Each number is 128 + 24 x the weight over its row's rms, rounded and kept within 0 to 255. Layers, rows and columns count from 0. The size above them is the row's rms in percent of the matrix's.

# layer 3 MLP down, 384x1344, rms 0.046, rows 105-209, columns 256-319
size [ 97 101  96 101 102  95  98 101 102  97  97 103 101 100 103  99  99  99  98 100 101  97  96 104  99 106 101 102  98  99  97 105  97  98 103  97  95  99  97  96  99 101  93  95  98  98  97 101 100  94  98  98  98 104  97 100  98 100 100 101  99 101  99 103  97 106  98 102  98  99 101  95  98  99  99  94  94  98  98 102 100  99 101 101 100 101 103 102  98  98  98 100  99 103 103  96 101 105 104 102 100  98 104 101 104]
[[155  90 150 139 136 112 127 140 168 139  95 114 149  67 113 136 144 109 147 121 168 141 131 102 117 122 115 177  98 151 128 130 158 158 120 134 117 126 158 143 114 165 112 114 124 107  79  97  94 114 126 115 143  65 101 130 117 158 155 112 153 150 131 116]
 [128 128 138 104 124  98 163 145 132 104 140  98 144 129 182 154 171 133 149 131 168 129  91 148 102 146 147 126 145 151 132  64 123 118  94 145 120 145 122 155 132 116  88 138 175 162  65 109 128 126 115 122 124 135 101 128 157 103 103 156 141 120 125 113]
 [ 86 135 130 129 152 116 140  88 118 124 105 129 166 115 131 120  95 111 126 149 160 136 126 104 127 155  84 113 106 108 113 138 142 142 130 155 119 154 143 128 118 143 108  82 121 132 103 126 158 102 111 136 142 118  83 129  89  96 154 149 124 176 122 133]
 [132 145 120  85 137 153 122 159 116 111 111 168 185 141 107 157 157 115  90 123 106 123 186 127 144 113 123  99 127 124 129 109 133 116 171 105 117 157 135 150 169 141  95  80 100 166  97  57  74  75 127 129 138 137  95 149 138  71 115 148 135 141 116 171]
 [ 90 130 129 125 107  98  83 130 151 121 123 172  79 143 126 145 174 121 121 114 118 148 140 101 122  67 131 163 149 132 114 109 136 159  99 103 130 118 146 143 117 130 136 142 142 137 138 137 100 190 150 135 136 128 141 121 145 131 134  63 146 124 116 133]
 [103 126  96 122 110 118  95 165 111 134  98 145 103 130 136 123 122 121 138  99 121 140 171 147 140 177 113 128 101 149 123 164  81 159 102 119 111 126 108 137 128 162 181 118 110 138 165 119 110 139  85 112 159 156 126  88 107 117 107 164 157 105 139 151]
 [167 129 121 128 144  77 147 172 107 132 136 103 189 144 126 104 135  99  91 137 108 153 152 176 112 149 135 167 131 168 119 159 148 142 121  86 119 146 100 117 124 121 135 146 136 156 153 127 110 136 132  99 134 141 116 102  98 133 105 137 117 115 128 144]
 [ 88 104  95 146 129 168 158 121 112  69  82 105 117 121 155 170  85 155 119 131  93 163 123 149 105 109 118  75 170 141 122 122 128 140 161 114 132 121 107 132 132 157 120 127 122 120 114 141 103 136  89 103 130 128 145  65 125  84 125 161 121 142 129 120]
 [116 185  88 159 132 110 107 118 135 156 136 126 119 139 130 149  95 170 142  91 194 109 127  96 122 136  89 113 147 118 143 136 115 151  77 173 117 123 163 141  98 140 132 116 110  62 121 135 150 168 151  99 114 102 123 154  94 154 136  82  88 120 153 125]
 [141 123 116 131 152 142 101 122 109 129 119 121 111 130 107 154 173 127 118 137 155 133  86 109 129 127 115  77 123 103 139 136  95  82 186 163 163 112 175 158 170 113 140 158 141 149 107 120 123 169 109 125 136  85 105 117 169  94 123 111 142 112 138 116]
 [140 137 122 141  97 138 148 141 115 142 179 126 157 174 115 117 136 134 136 134 107 213 145 117 122 104  99 101 142  94 147 131 183 130 115  79 142 159 140 110 134 143 127 177 140 124 122 136 128 139 128 111 188  87 185 147 131 153 103 106 115 214 134 118]
 [100  92 112 144  61 138 160 122 145 127 110 113 135 113 119 124 106  90 152 127 161 120 153 123  96 100 155  80 147 146 130 121 111  95 124 169  95 122 114 129 123 115 141 145 128  89 123  90  90 171 168 148 128 120 158 120 133 116 112 153 148 119 154 133]
 [162 135 154 148 145 131 129 106 131 149 205 175 151 146 112 120 120 133 115 126 134 196 158  95 128  82  95 137 159 131 137 112  95 150 122 111 120 127 130 124 116  91 203 160 104 124 103 146 110  88 124 158 153 115 126 129 120 115 117 148 193 120 127 140]
 [174 116 113 121 149 112 137 122 136 159 135 159  96 150 151 136 139 128 113 118  98 120 123  45 112 119 122 141 136 157 115 122 117 108 145 152  88  98 205 126 142  93 102 123 173 133 127  97 134 147 135 121 128 150 118 106 117  90 160 116 156 141 139 134]
 [ 89 131 106 163 102 182 160 114 132 151 143 124 136 117 113 100 175 155 163 104 100 139 142 181 116 128 119 151 147 110 132 103 159  78 165 149 112 141  98 186 131 139 102 138 118 148 133 123  83  80 137 130 157 152 140 117 142 126 124 144 147 149 139 158]
 [156 145 109 135 159 134 121 115 113 112 166 118  58  88 110 101 166 166 114 119 139 115 137 143 142 121 112 115 118 152 113 140 145 153 112 171 130 163 118 119 138 133  86 127 116 140 103 151 136 108 141 133 154  94 164 163 144 156 126 107 135 144 131 111]
 [121 129 136 115 109 158 134 111 150  98 125 160 130 152 125 140 141 116 179  81 137 125 134 131 139 130  97 180 167  92 127 102 114 148 197 133 107 128 144 133 120 103 132 132 111 111 148 104 110 109 110 128 132 153 139 138 139 127 151  95 122 128 121 121]
 [163 122 156 144  97 125 112  80 172 149 142  79  87 135 109 135 115 135  91 130 111 118 149 116 120 126 154 107 139 106 113 113 123 103 127 101 180 164 162 101 144 119  94 116 158 124 123  99 133 123  88 151  94 123 100 127 117 149 151 170 153 144 134 100]
 [113 137 135 173 107 108 164 145 166 117 126 105 124 147 103 117 128 152 126 164 107 134 140 115 110 123 107 156 163 188 146 136 123 117 138 108 130 138 113 153 135 106 119 100  93 128 113 105  75  90 127 149 115 141 165  86 141  98 118 118 132  76 131  91]
 [ 84 148 159 161 171 116 111  94 157 129 115 150 103 124 134 102 134 114 142 128 181 112 155  97 104 143 109 130 117 166 113 140 113 157 146 197 129  88 151 117 142 127 111 115 130 138 145 139 138 105 129 126 135  99 139 121 116  96  90 167 130 130 106 136]
 [100  98  93 133 141 148 160 148 145 160 115 121 144 146  51 105 146 148 102 117 151  62 140 168 109 153 158 125 128 112 146 155 116 116  90 127  89 150 139 135 104 121 145 132 145 133 147 105 127 139 136 153  92 124 103 107  85 145 110 113 142  69 107  97]
 [ 79 101 104 162 116 133  83 134 142 176 101 130 125 150 125 118 126 132 123 137 113 132 140 136 133 127 140 122 121 125 116 114 119 129 147 152 116 142 134 140 136 132 139 112 110 128 126 131 168 103 131 120 158  89 148 165 117 144 148 153 186 127  92 143]
 [112 161 130 110 151  85  79 178 135 160 147 159 170 162 101 101  65 132 141 133 107 173 146 143 134 156 111 107 130 113 159 126 135 105 119 126 142 104 107 128 149 173 125 118 180 145 170 101  75 153 136 126 147 123 137  94 142 111 110  82 118 171 152 138]
 [105  93  91 139 123 106 191 107 111 129 158 103 162 113 121 167 112 146 112 106 109 106 109 125 131 157 141 105 100 119 136 126 136 113 152 108 126 172 136 124 117 142 129  87 174 120 129 134 122  89 206 135 130 121  91 135 131 166 111 127 163 101 158 126]
 [157 158  78 154 112  96 145 150 141 189 135  70 137 136  79 121 132 130 172 111 161 115 119 138 132 105 125 138 127 134 115 105 105  72 127 137  97 109  91 120  97 122  96 127 204 168 100 142 103 146 143 107 137 185 104 153 128 195 119 127 158 161 117  98]
 [191 119 144 116 118 147 133 146 141 110 128 149 137 111  83 134 185  87 154 116  84  93 172  87 115 180 121 121 146 119 108 162 141 119 126 152 136 130 136 134 116  98 162  99 117  89 157 164 118 196 123 133 122 166 125 107 134  60 166 104  91 109 145 165]
 [109 127 134 147 104 149 161 114 143 147 119 101  95 111 178  76 124 144 101 156 126 115 114 126 154 114 100 176 159  74 113 112 109 104 162 116 141 146  95 131 124 127 137 142 127 173 154 110 161 118 143 137 106 157 144 167 116 143 132 126 154 212 125 149]
 [133 155 117 109 140 138 121 144  99 102 100 160 132 140 147 135 160 137  99  98 112  74 118 117 130 135 150 102 143  77 117 140 122 122 141  73 121 127  84 130 160 142 130  84 110 107 153 152 133 125 147 148  99 170 147 151 127 146 105 171 126  95 106 135]
 [132 125 150 127 128 143 152 128 121  87  97 127 108 136 144 140 116 103 125 133 103 123 142  65  98  94 183 133 113 120 136 113 120 106 111 147 115 129 129 141 136 139 165 142 132 150 117  79 120 112 101 156 145 172 110 130 137 121 136 134 179 115 114 139]
 [110 121 120  69 116 126 124 132 125 114 110 150 144  83  93 152 130  93 149 162 138 102 139 111 135 146 166 150  98 123 149 121 126 114 115 137 101 121 132 129 159 162 113 116 173 153 125  87 114 175 106 144 121 135  99 136 103 144 131 112 162  97 111 153]
 [100 111 126 142  95 126 148 143 159 101 119  96 122 138 111 180 146 155 144 154 147 137 117 158 125 198  49 162 116 123 133 121 137 129 124 131 133  92 116 107 134 126 151 114 126 121 130 142 123 143 113 128 148 100  90 147 100 150 145 106 139 147 111  92]
 [118 176 111 120 126 135  99 171 140 137 122 145 122  86 116 132 119  94 130 139  94 107 134  97 129 128 128 132 150  87 133  91  77 120 169 107 132 128 158 124 111 119 134 173 101 136 123 148 142 122 162 123 121 134 140 120 109 123 107 110 113  72 104 107]
 [106 108 130 130 133 108  75 135 126 107 155 141 105 103 180 141 127 133 130 101 130 130 150 100 123 213 138 126 100 163 125 145  63 132  96 109 125 156 128 127 117 122  93  93 157 178 162 100 149 133 127 112 127  90  91  97 119 120 160 165 155 143 125 157]
 [130 157 103  77 133 159 124 105 133 182 116 119 116 158  91 130 148  99 109 159 139 141 128 139 138 141 155 162 171 104 121 125 173 127 188 102 141 143 140 122 101  99 141 133 177 138 130 171 105 101 129 130 116 100 143 116 165 137 125 123 121 188 139 124]
 [133 112 126 129 131 125  77  74 162 145 120 121 150 140 136 163 166 133  92 145 139 114  96  86 152 180 139 128  72 140 137 168 103 110  89  74 124 134  78 169 118 121  72 112 135 161  85 161 113  74 166 144  96 125 115 139 128 118 120 121 145  90 116 120]
 [134 140 134 148 146 174 119 145 137  90  86 164  76 146 116 145 126 150  95 149 116 127 120 126  92 123 152 147 108 120 123  94 132  95 134 116 167 128 166 140 105 165 131 142 161 102 159 132 152 127 124 145 167 140 133 113 147 138 108 123  72  95 154  91]
 [110 129 142 108 141  82 116 104 138 119 146 123 107 139 105 123 116 119 133 119 119 144  94 161 136 124 136 156 153 166 116 110 106 131 125 122 172 126 169 108 130 145 108 161  96 130  90 156 147 148 128 143 139 127  73 130 106 123 141 131 124 118 144  97]
 [167 129 157 149 146 158 112 137 114  98 180  92 127 128 142 137 160 138 102 106 125 157 145 127 122  98 106 108 133 105 127 147 108 126 129 171 164  79 136 118 130 114 111 154 144 133 142  74 114 177 101 102 135 140 118 128 151 134 130 167 112 103 157 147]
 [ 82 133 166 150 167 161 142 136 153 177  94 139  90  79 121 134 122 145  87 133 135 145 137 141  81 138 171  80 103 152 126 126 173 136  88 131  99 131 124 117 112 139 138 164 157 170 164 157 116 134 102 122 155 109 128 125 134 150 100 136 122 110 132 163]
 [117 141 107 153 161 131 185  71 135 164 158 146 123 117  82 107  60 135 133 110  98 155 125 129  91 122 161 139 147 164 128 102  97 110 137 113 133 105 113 110 140 151 116 110 131 141 146 130 118 112 129 101 127  80 134 117 139 150 164 116 136 122 130 192]
 [116 140 101 122  82  93 124 134 133 143 164 126 129 158 127 146 110 166 146  98  91 113 102 101  92 167 145 103 171 108 134 121 192  90 151 120 124 103 117 112 154 147  98 172 144 125 132 167  75 137 144 135 143 155 164 109 155 158 109 122 131 129 145  86]
 [169 135 102 143 117 112 175  84 140 111 128  97  99 111 152 137 164 147 148 155 144 145 151 139 137 141 153 103 133 134 112  92 148 135 149  96 113 141 119 100  86 114 138 107 142 104 116 141 125 133 132 127 158 160  87 102 120 141 145 131 115 113 137  86]
 [136 117 113 127 105 114 133 134 107 130 126 117  70 111  87 121 126  96 138 154 129  97 131 141 169 167 100 174 143 131 125 149 124 145 119 121  96 104 149  97 103 107 105 150  92 137 121 108 144 103 105  96 102 158 137 113 132 142 126 130  64 107 101 126]
 [144 147 169 138 155 132 125 112 125 142 131  71 113 146 127 163 121 160 134 123 136 162 103 126 139 148 149 175 139 116 140 130 133 113 117 118 117 156 194 139 133 108 160 105 140 155 145 100 127 102 172 116  94 136 145 103 148 149 126 163 118 118 121 129]
 [ 85 132 150  63 113 135 142 123 128 153 119 139 135 137 118 203 147 110 128 154 134 119 157 142 169 149 138 158 137 126 113 130 124 117 150 150 119 105 128 126 115 112 145 154 134  87 138 135 117 130 135 107 127 132  92 116 112 114  89  95 179 132 111 120]
 [129 176 105 107 135 122 156 154 121 138 138 141 122 153  89 107 108 101 133 147  90 174 150  90  99 106 146  85 132 114 112 110  97 106 117 101 144 105 113 136 129 136 133 158 124 136  68 149 124 171 152 159 130 156 159  93  90 100 124 170 148 137 113 147]
 [140 141 149 125 108 116 117 105 122  92 101 114 129 156 148 100 126 137 168 150 173 125 137  72 142 124 127 116 135 103 115 121 153 102 128 138 132 126  92 127 131 154 105 104 180 158 164 101 100 127 139 105 110  89 113 113 130  85  78 141 136 157 120  98]
 [154 146 134 113 172 132  78 133 126 143 139 104 123 118 164 128 136 104 167 145 139 122 118 112 114  95 157 125 115 131 126 160  87 147 149  74 145 142 174 134 121 131 165  91 109 128  81 115 170 145  87  91 136 144 135 146 126 158 146 133 189 154 135 147]
 [146 147 134 121 127 136 138 127 108 156 131 118 131 106 145 140 178 119 107 154 127 123 143 159 126 125 121  95 138 117 122 133  87 128 168 124 122 119 135 161 124 146 157 165 145 143 130 131 113 134 164 168 159 151 125 151  95 170 159 150 131 123 118 121]
 [141 140 135 130 183  93 124 152 129 132 156 121 122 157 124 130 155  99 116 111 120 161 177 150 135 132 133 135  97 141 123 170 142  86 132 119 129 132  99 163 106 145 146 132 106  94 164 151 132 168 152 105 136 112 118  90 115  99 127 137 145 139 136 120]
 [117 102 107 104  93 101 110 132 133 154 166 141 145 147 162 123 145  92 105 121 149 106 141 147 138 125 158 161 118 146 124  96 136 140 104  77 131 154 104 174 141 117 116 122 145 111 137 133 139 127 110 167 128 160 129 127 151 147 108 152 114 110 143 101]
 [140 108 142 100 121 104 117 133 155 147 154 147 138 128 168 164 135 109 123 158 103 135 132 145 150  65 138 179 120 116 112 160 105 139  78  91 166 140 118 146 113 108 126 169  94 146 161 161 129 144 112 133  82 147 101 157 165  84 122 149 149 122  92 134]
 [128 113 119 163 193 112  94 141 162 150 158 110 133 133 124 126 123 135 175  87 139 167  93 131 111 104  91  67  88 140 141 131 146 137 112 143 149  93 114 134 117 123 123  70 151  81 118 190 115 144 158 116 124 127 101 172 105 139 132 106 104 109 108 165]
 [108 186 132 170  67 176 144 112 102 126  81 102 139 140 169 142 139 139 141 122 177 113 124 139 152 139 120 189 128 160 113 130 118 114 198 136  73 109 103  97 138 141 134 167 121 167 112 122 110 175 130 136 141 139 162 113 142 124 135 149 134 128 106  97]
 [127 144 141  92 135 125 106 118 154 155 146 125 135 109 149 112 159 145 135  97 129 169 104 162 146  97 145 143 129  78 139 144 156 120  98 132 148 156 136 137 146 140 160 118  89 149 147 154 106  85 149 122 114 137  96  97 137 169 126 110 121 136 144 145]
 [ 98 157 117 147 138 165 117 161 138 123 120 142 134 147 141 144 124 148 147 119 118  91  95 129  96 141 124  84 171 118 117 132 124 158 150 181 109 114 123 140 114 145 111 164  96 102 121 141 102 158 145 175 150  82 152 151 103 102 128 147  95 172 148 124]
 [117 126 113  98 156 144 156 177 117 136 121 140 129 154 142 134 144 151 102 128 143 142 135 119 109 189  59 168 139 176 125 169 106 113 138 138  80  86 122 109 121 120 149  81  99 106  98 133 113 121 167 127 127 137 122 105 135 120 127 178 146 120  96 120]
 [137 130 110 139 124 158 140 155 147 135 121 122  99  99 115  97  69 150 106 188 135 106 133 133 106 109 124  87 133 100 133 154 180 114 146 108 118 127 133 128 142 143 125 110 135 106 128 157 121 127 139 112 140 114 137 130 160 134 113  97  88 126 141 139]
 [106 155 105 143 142 123  95 151 124 105 128 125 147 107  84 130 142 117 141 161 140 117 153 151 131 102 127 128  84 104  98 117 110 144 108 173 157 160 134 123  98 112 150 122 140  84 114  71 108 149 134 126 120 128 132 139 125 118  92 116 110 124 124 149]
 [116 126 133 140 122 143 118 149 129 145 125 141 101 160 110 114 107 121 180 115 110 172 124 134 156 121 117 139 153 113 145 165 107 130 145 178 155 144 109 110 121 133 156 136 123 147 144  99 148 175 136 144  92 123 163 133 129 159 126 145 114 167 133 131]
 [128 117 101 150 117 127 148 106 111  98 101 145 163 120 157 103 166 121 127  95 113 128 154  96 133 142 111 107 110 120 147 173 118 108 122 180 129 109  66 154 107  98 113  95 148 116 156  78 128 137 105  94  98  78 109 115 126 107 134 126  93 126 118 143]
 [ 80 146 123 154 156 123  84  80 133 163 171 131 131 142 123 111 151  94  96  85 116 117 116 186 134 107 130 142 120 164 123  79 133 100 128 106 139 139 113 126 125 122  99 144 120 100 145 120 110  99 101 135  84 127 115  90 101 161 104 126 120 146 160 145]
 [ 99 117 125 132 133  39 106 118 137 146 119 104  81 101 114 113 124 150 100 125  94 173 127 144 146 102 132  87 170 134 165 146 128 116 149 147 123 107 167 151 122 129 107 135 100 117  82 116 160 124  94 113 155 101 147 125 132 103 135 114 159 144 134 121]
 [ 76 134 126 148 127  93 138 137 142 149 125 116 157 115  85 147 135  89 175 147 119 108 141 147 146  95 137 182  82 118 136 126 142 132 135 116 110  93 160 138 158 121 121 150 103 132 114 141 145 133 118 112 143 113 132 152 152 123 136 113 124 123 124 139]
 [ 81  96 115 137  77 158  88 150 136 130 122  77 138 137 133 128 123 127  95 123 162 137 142 127  87 162  81  81 107 155 116 145 143 139 175 123 157 110 141 121 143 162 167 104 130 148 171 143 103 141 130 103 104 125  96 163  96 131 141 146  98 192 105 140]
 [137 122 115  85  82 150 147  85 140 145 139 109 175 114 155 163 145 128 176 138 135 134 134 120 109 125 117 131  89 123 135 118 152 130  98 158 151 117 119 126 144 135 135 175 151 119  76 142 108 116 122 124 144  79 132 137 142 103 140 144 130 135 136 138]
 [162  96 135 109 132 136 111 137 117 183 115 124 148 110 115 112 161 128 116 122 121 108 116  95 152  75  90 101 152 104 117 123 131 172 146 151 120 129 103 120 101 126 139 147 166 144 128 162 145 118 116 143 122 178 126 125 121 100 147 129  86 124 133 103]
 [118  95 168 149 156  83 127 178 135  95 111 163 117 122 106 108 184 112 171 138  85 108  92 133 164 149 132 120 120 116 121 151 119 118 159 105 109 106 140 113  81  90 127 112 129 161 105 130 119 133 115 110 134 151 101 141 112 149 138 173 146 141 142 104]
 [155 120 138 142 110 103 141 125 115 158 172 134 154 126 146 108 135 148 116 136 106 125 170 151 145 124 121 150  94  88 128 158 143 159 145 108 100 142 111 114 140 135  96 142 108 113 153 100 105  83 122 118 137 147 117 120 141 157 176  87 141 205 140 122]
 [109 143 149  85  96 147 144 154 144 147 114 106  93 195 114 114 128 112 112 112 136 105 133 124 145 180  90 154 110 110 129 147 133 136 132 159 131 123 113 128 111 129 191 129 128  97 119 167 121 169 129 151 132 115 131 113 132 140 160 146 115 127 145 145]
 [107 172 104 100 143 124  98 141 150 104 118 131 110 155  99 138 136 109 123 156 189 137 110 146 126 142 101 132 141 104 127 111  75 122 118  90 119 134 120 118 118 150 120 126 129 145 152 122  94 130 126 160  88 165 101 144 132 106  91 107 128 139 140 111]
 [143 112 178 108 126  85 108 143 129 135 161 154 143 154 139 139 147 122  85 158 144 123 172 163 116 131 133 114 129 116 119 147 195  98 125 113 152 137  95 116 135 125 127  70  98 162 124 125 157 156 164 140 147 153 120  97 104 136 114 120 129 137 113 147]
 [115 115 146 135 108 127 100 104 129 138 154 114 151  96 117 141 103 100 134 126 140 100 171 154 146 142 120  91 125 141 140 106  98 141 129 202 144 129 114 141 105 111 141 121 103 147 134 104  89 128 101 129 106 127 127 115 118 135 116 104 147 128 142 193]
 [ 94 127 146 135 130 130 194 127  73 154 123 187 165 133  99 120 100 130 126 130 115 120 188 109 113 140 165  69 149 139 146 104 160 108  66  99 135 111 106 120 110 127 132 102 129 131 135 102 121 138 148 129 161 113 144 133 103 154  96 126 148 126 131 140]
 [107 113 130 137  97 186 101 116 112 155 127 163 127 129 144 118 110 168 123 118 114 122 130 194 149 119 146 156  96 103 133 119 120 147 128 130 137 163  92 108 110 120 114 155 183 108 117 162 142 134 147 116 158  93 124 137 143 142 148 119 115 127 143 123]
 [124 124 143 121 138 101 145 142 146 159 137 160 136  78 120 120 108 135 127 111 112 119 120 153 139 118 131 128  86 124  92 135 127 172  63 195 152 100 122 115 145 107 154  97 151 176 170 128 102 148 173 109 125 171 143 145 156 107 110 138 100 154 120  82]
 [172  85 105  82 114 184 166 131 135 115 126 123 106  98 146 145 124 102 138 114 146  87 116 101 153 165 125 125 145  85 118 141 100  77 130 131 128 112 137 140  99  94 109 104 112 129 133  81 140  90  94 150 163 124 132 164 132 142 133 175 120 103 118 163]
 [130 100 148 127 134  93 147 128 134 117 136 126 121  99 163 113 122 138 117 124 122 131 110 155 125 141 121 148 103 166  92 138 139 106 157  96 111 132 175 146 133 156 124 161  90 135 103  72 134 154 143 123 130 141 163 184 135 152 190 167 142 142 120 164]
 [119 165 121 100 110 188  87 119 120 123 136 102 116 110 130 104 168 134 136 185 126 167 101 121 131 114 119 140 111 178 147 129  99  57 114 141 141 144 166 137  99 112 161 148 133 109 109 139 101 145 129  83 141 152 160 210 103 109 137 129 128 138 131 120]
 [104 135 149 117 127 172 156 143 133 129 104 130 140 134 139  95 148 141 115 125 155 125 116 125 112  95 145 124 166 125 141 125  96 159 181 136 123 126 169 112 152 137 149 180 127 120 134 139 124 126 121 128 129 142 147 140 137 155 105 132 117 159 114 141]
 [ 88 160 138 131 135 133 107 145 120 120 140 131  97 139 168 112 141 127 103 117 121 103 146 155 108 136 134 166 135  99 101  89 105 121 134 134 123 125 104  98 121 129 111 123 143 154 150 109 159 102 137 125 164 150 159  85 158 177 173 100  78 149 108 122]
 [166 142 128 129 169 153 149 102 114 107  98 124 132 117 115 128  86 132 168 124 168  91 106 126 122  95 120 115 144 133 131 117 105 107 160 160 115 122 139 127 108 143 116 146 137 142 128 101 130 138 108 103 115 161 134 124  89 133 111 112 134 137 120 151]
 [ 99 107 145 106 124 139 130  86  90  76 177 136 133 151 124 133  87 123 144 129 123 122 137 115 144 146 102 154  86  93 147 125 144 105 126 100 115 105  77 144 118 126 161 146 136 126 132 175  87 156 115  92 126 118 138 117  68 117 136 131  95  91 110 159]
 [112 118 111 124 157 106 169 139 153 149 166  81 125 129 124 126 135 142 106 110 105 166 121 146 119  92 129 151 114 101 116 134 114 140 143 120 120 162 109 143 111 126 133 167 121 115 133 120 104 100 150 140 145 136 148  99 136 129 158 124 125  98 138 115]
 [131 180 111 148 127 139 137 117 105 109 141  99 159 169 140 145 124  97  99 152 144 128 102 144  91 108 149 148 114 149 129 142 129 139 147 115 103 136 129 144 132 148  93 183 109  67 113 145 106 127 124 137 107 132 138 151 153 144 110 134 145  91 124 123]
 [111 123 124 141 128 156 164 116 109 113 119 133 129 137 120 128 161 126 112 170  97 146 115 114 166 151  96 133 145 125 119 141 137  98 136 117 140 140 133 117 114 130 139 126 166 123 133 145 120 112  83 129 153 141 166 163  98 191 129 134  75 144 125 109]
 [101 116 147 113 168 163 126  88 143 117  97 113 113 120 172  84 124 109 142 160 128 189 157  97 159 169 169 128  84 169 119 102 149 112 180 136 127 106 145 119 144 120 134 153 138 162 114 138 139 175 159 158 120 119 129 106 115 171 159 114 127 134 103 135]
 [135 113 102 130 114 141  80 132 155 123 116 128 117 114 151 102 152 138 142 124 115 120  93 130 151  70 123 100 112 119 147 122  90 110 170 123 132 145 110 142 124 139 107  88 109 103 177 156 160 111 145 109 128 105 138 136 115 154 129  88 103 131 114 142]
 [152 165 154 142  90 123 101 116 133 137 127 186 100 165 110 170 131 121 102 125 171 147 138 100 106 140  65 135 108 106 124 144 122 156 104 109  98 122 148  89 139 133 116 151 107 127 111 129 121 125 125 135 117 164 102 105 136 121 146 122 120 154 110 143]
 [111 119 167  85 123 114 159 154 126 153 125 196 166 134 123  73 157 112 155 159 182 127 102 154 126 149 144 122 148 122 127 121 163 157 149 118 125 136 136 114  98 128 118 100 111 102 167 133 174 116 146 102 151 149 156 145  94 154 140 109 109 129  99 107]
 [129 160 130 123 108 138 153 138 146 181 115  93  76 160  98  84 128 161  98 100 174 169 179 145  53 120 147 181 142 113 111 114 160 133 136 167 138 193 153 157 120 122 120 129 106 181 145 158 144  89 135 133 142 142 152 150 121  95 154 108 146 147 138 103]
 [123 130 105 156 121 104 155  82 128 144 135 138  97 109 187 119 154 106 107  89 106 133  64 115 148 115 111 126 137 122 102 138 114 111 168 151  65 140  97 144  95 145 123 104 127  84 159 140 135 128 110  80 141 130 110  86 116  94 151 103 109 110 154 125]
 [165 110 141 103 105 151 120 108 101 134 123 141 100 126 116 145 109 164  97 157 106 158 143  98 115 120 119 142 122  84 138 111 134 136 128 108 158 118 146 114 121 118 158 113 144 132 135 151 140 148 118 121 133 135 139 134 151 125 110 135 121 148 140 123]
 [146 151 139 159 137 160  86 165 150 104 152  57 187 135 135 130 132 112 133 131  89 158 118  98 155 133 126 130 117  81 117 102 140 124  99 106 122 120  93 140 146 128  76 100  88 158 127 149 129 128 119 134 143 136 124 108 102 104  93 143 127 113 130 109]
 [101 106 103 134 138 101 132 113 134 139 132  99 107 146 161 123 154 104 144 126 188 132 132 162 137 101 128 194 147 137 130 132 170 155  91 164 122 117 146 138 141 112 116 125 166 133 147 128 124 141  85 130  99  62 135 130 102  81  84 155 135 113 143 122]
 [109 111 132 104  84 102 112  92 112 108 152  68 141 143  97 117 142 104 161 100 130 122 147 118 168 123 154 165 135 121 133 119 117 118 136 143 145 116 142 136 145 170  99 131 168 172  64 137 150 118  92 156 139 136 163 104 125 164 127 139 130 124 151  87]
 [107 162 123 127 114 134 193 159 162 128 148  87 146 136 142 140 117 150 100 134 107 131 108 121 111 113 167 130 157 171 136 141 146 113  76 157 122 136 120 139 146 105 108 108 137  99 140 120 173 152 106 124 111 149 104 160 158  86 153 169 142 152 136  85]
 [ 84 117 157 106 169 154 145 124 151 125 134 174 123 170  97 151 140  87 139 124 132 117  71 132 156  70 141 183 165  91 112 133 106 154 148 108 137 169 145 109 126 127 110 160 160 158 164 141 166 148 113 128 123 107 125 147 139  89 144 131 104  95 107 100]
 [139 135 116 167 143 116 152 110 146 139 145 134 121 145  83 109 124 127  57 127 137 129 158 135 117  75 165 147 144 115 130 110  92 151 147 118 153 125 129 110 113 104 139  97 142 111 125 109 114 130  87 118 132 107 149 157  99  86 126 158  95 146 113 153]
 [116 157 141 116 154 132  82 124 137 110 109 155 103 134  92 136  94 144 116 140 124 145 166 134 106 122 124 139 107 118 151 131 160 127 125 129  93 148 136 140 145 141 132 123 131 129 137  96 116 100 119 139 147 135 124 135 121 139 103  82 122  73 143 155]
 [136 164 139 123 183 176 140 150 142  85 117  73 112 105 125  96 134 116 108  99 117 110 129 108 149 105 128 162 147  84 119 145 121 126 138 144 140 124 110 100 151 137 132 118 141 107 127 153 146 110 152 147 114 153 112 115 159 169 147 102 153  87 124 128]
 [112 139 148  95 123 128 100 129 158 112 154 116 147 140 131 168 129 151 116 112 109 156 159 118  86  85 145 132 133 141 136 129 149 110 174 140  98 127 107 115 103 139 151 129 119 110 127 162 133  98 105 108 119 127 115 119 130 108 128  61 102 133  84  56]
 [131 122 143 122 112 153 117 145 142 138 158 146 135 128 144 149 102 126 104 126 169 122 134 161 115 129 156 125 137 144  99 136 119 156 116 105 150 126 132 136 148 130 101 122  97  84 155 152 119 108 129 134  80 102 102 145 131 129 162 111 110 119 138 123]
 [129 146 113 121  99 145  91 121 127 130  91 109 113 151 124 147 177 122 146 135 140 158 117 116 146 122 147 134 151 105 148 120 103 120 137 132 151 126 117 147  91 126 142 160 174 119  92 143  99 122 190 134 136 112 101 101 119 127 158 115 123 153 115 141]
 [152 143 103 118  93 101 172 125 125 161 153 198  87 144  89 136 135  85 113 116 163  92  94 112 126 153 135 157 117  90 128 146 129 172 113  73 133 161 123 120 135 134 156 104 127 150 130 150  97 114 145 128 126 124 109 128 156 158 138 152 135 122 118 157]]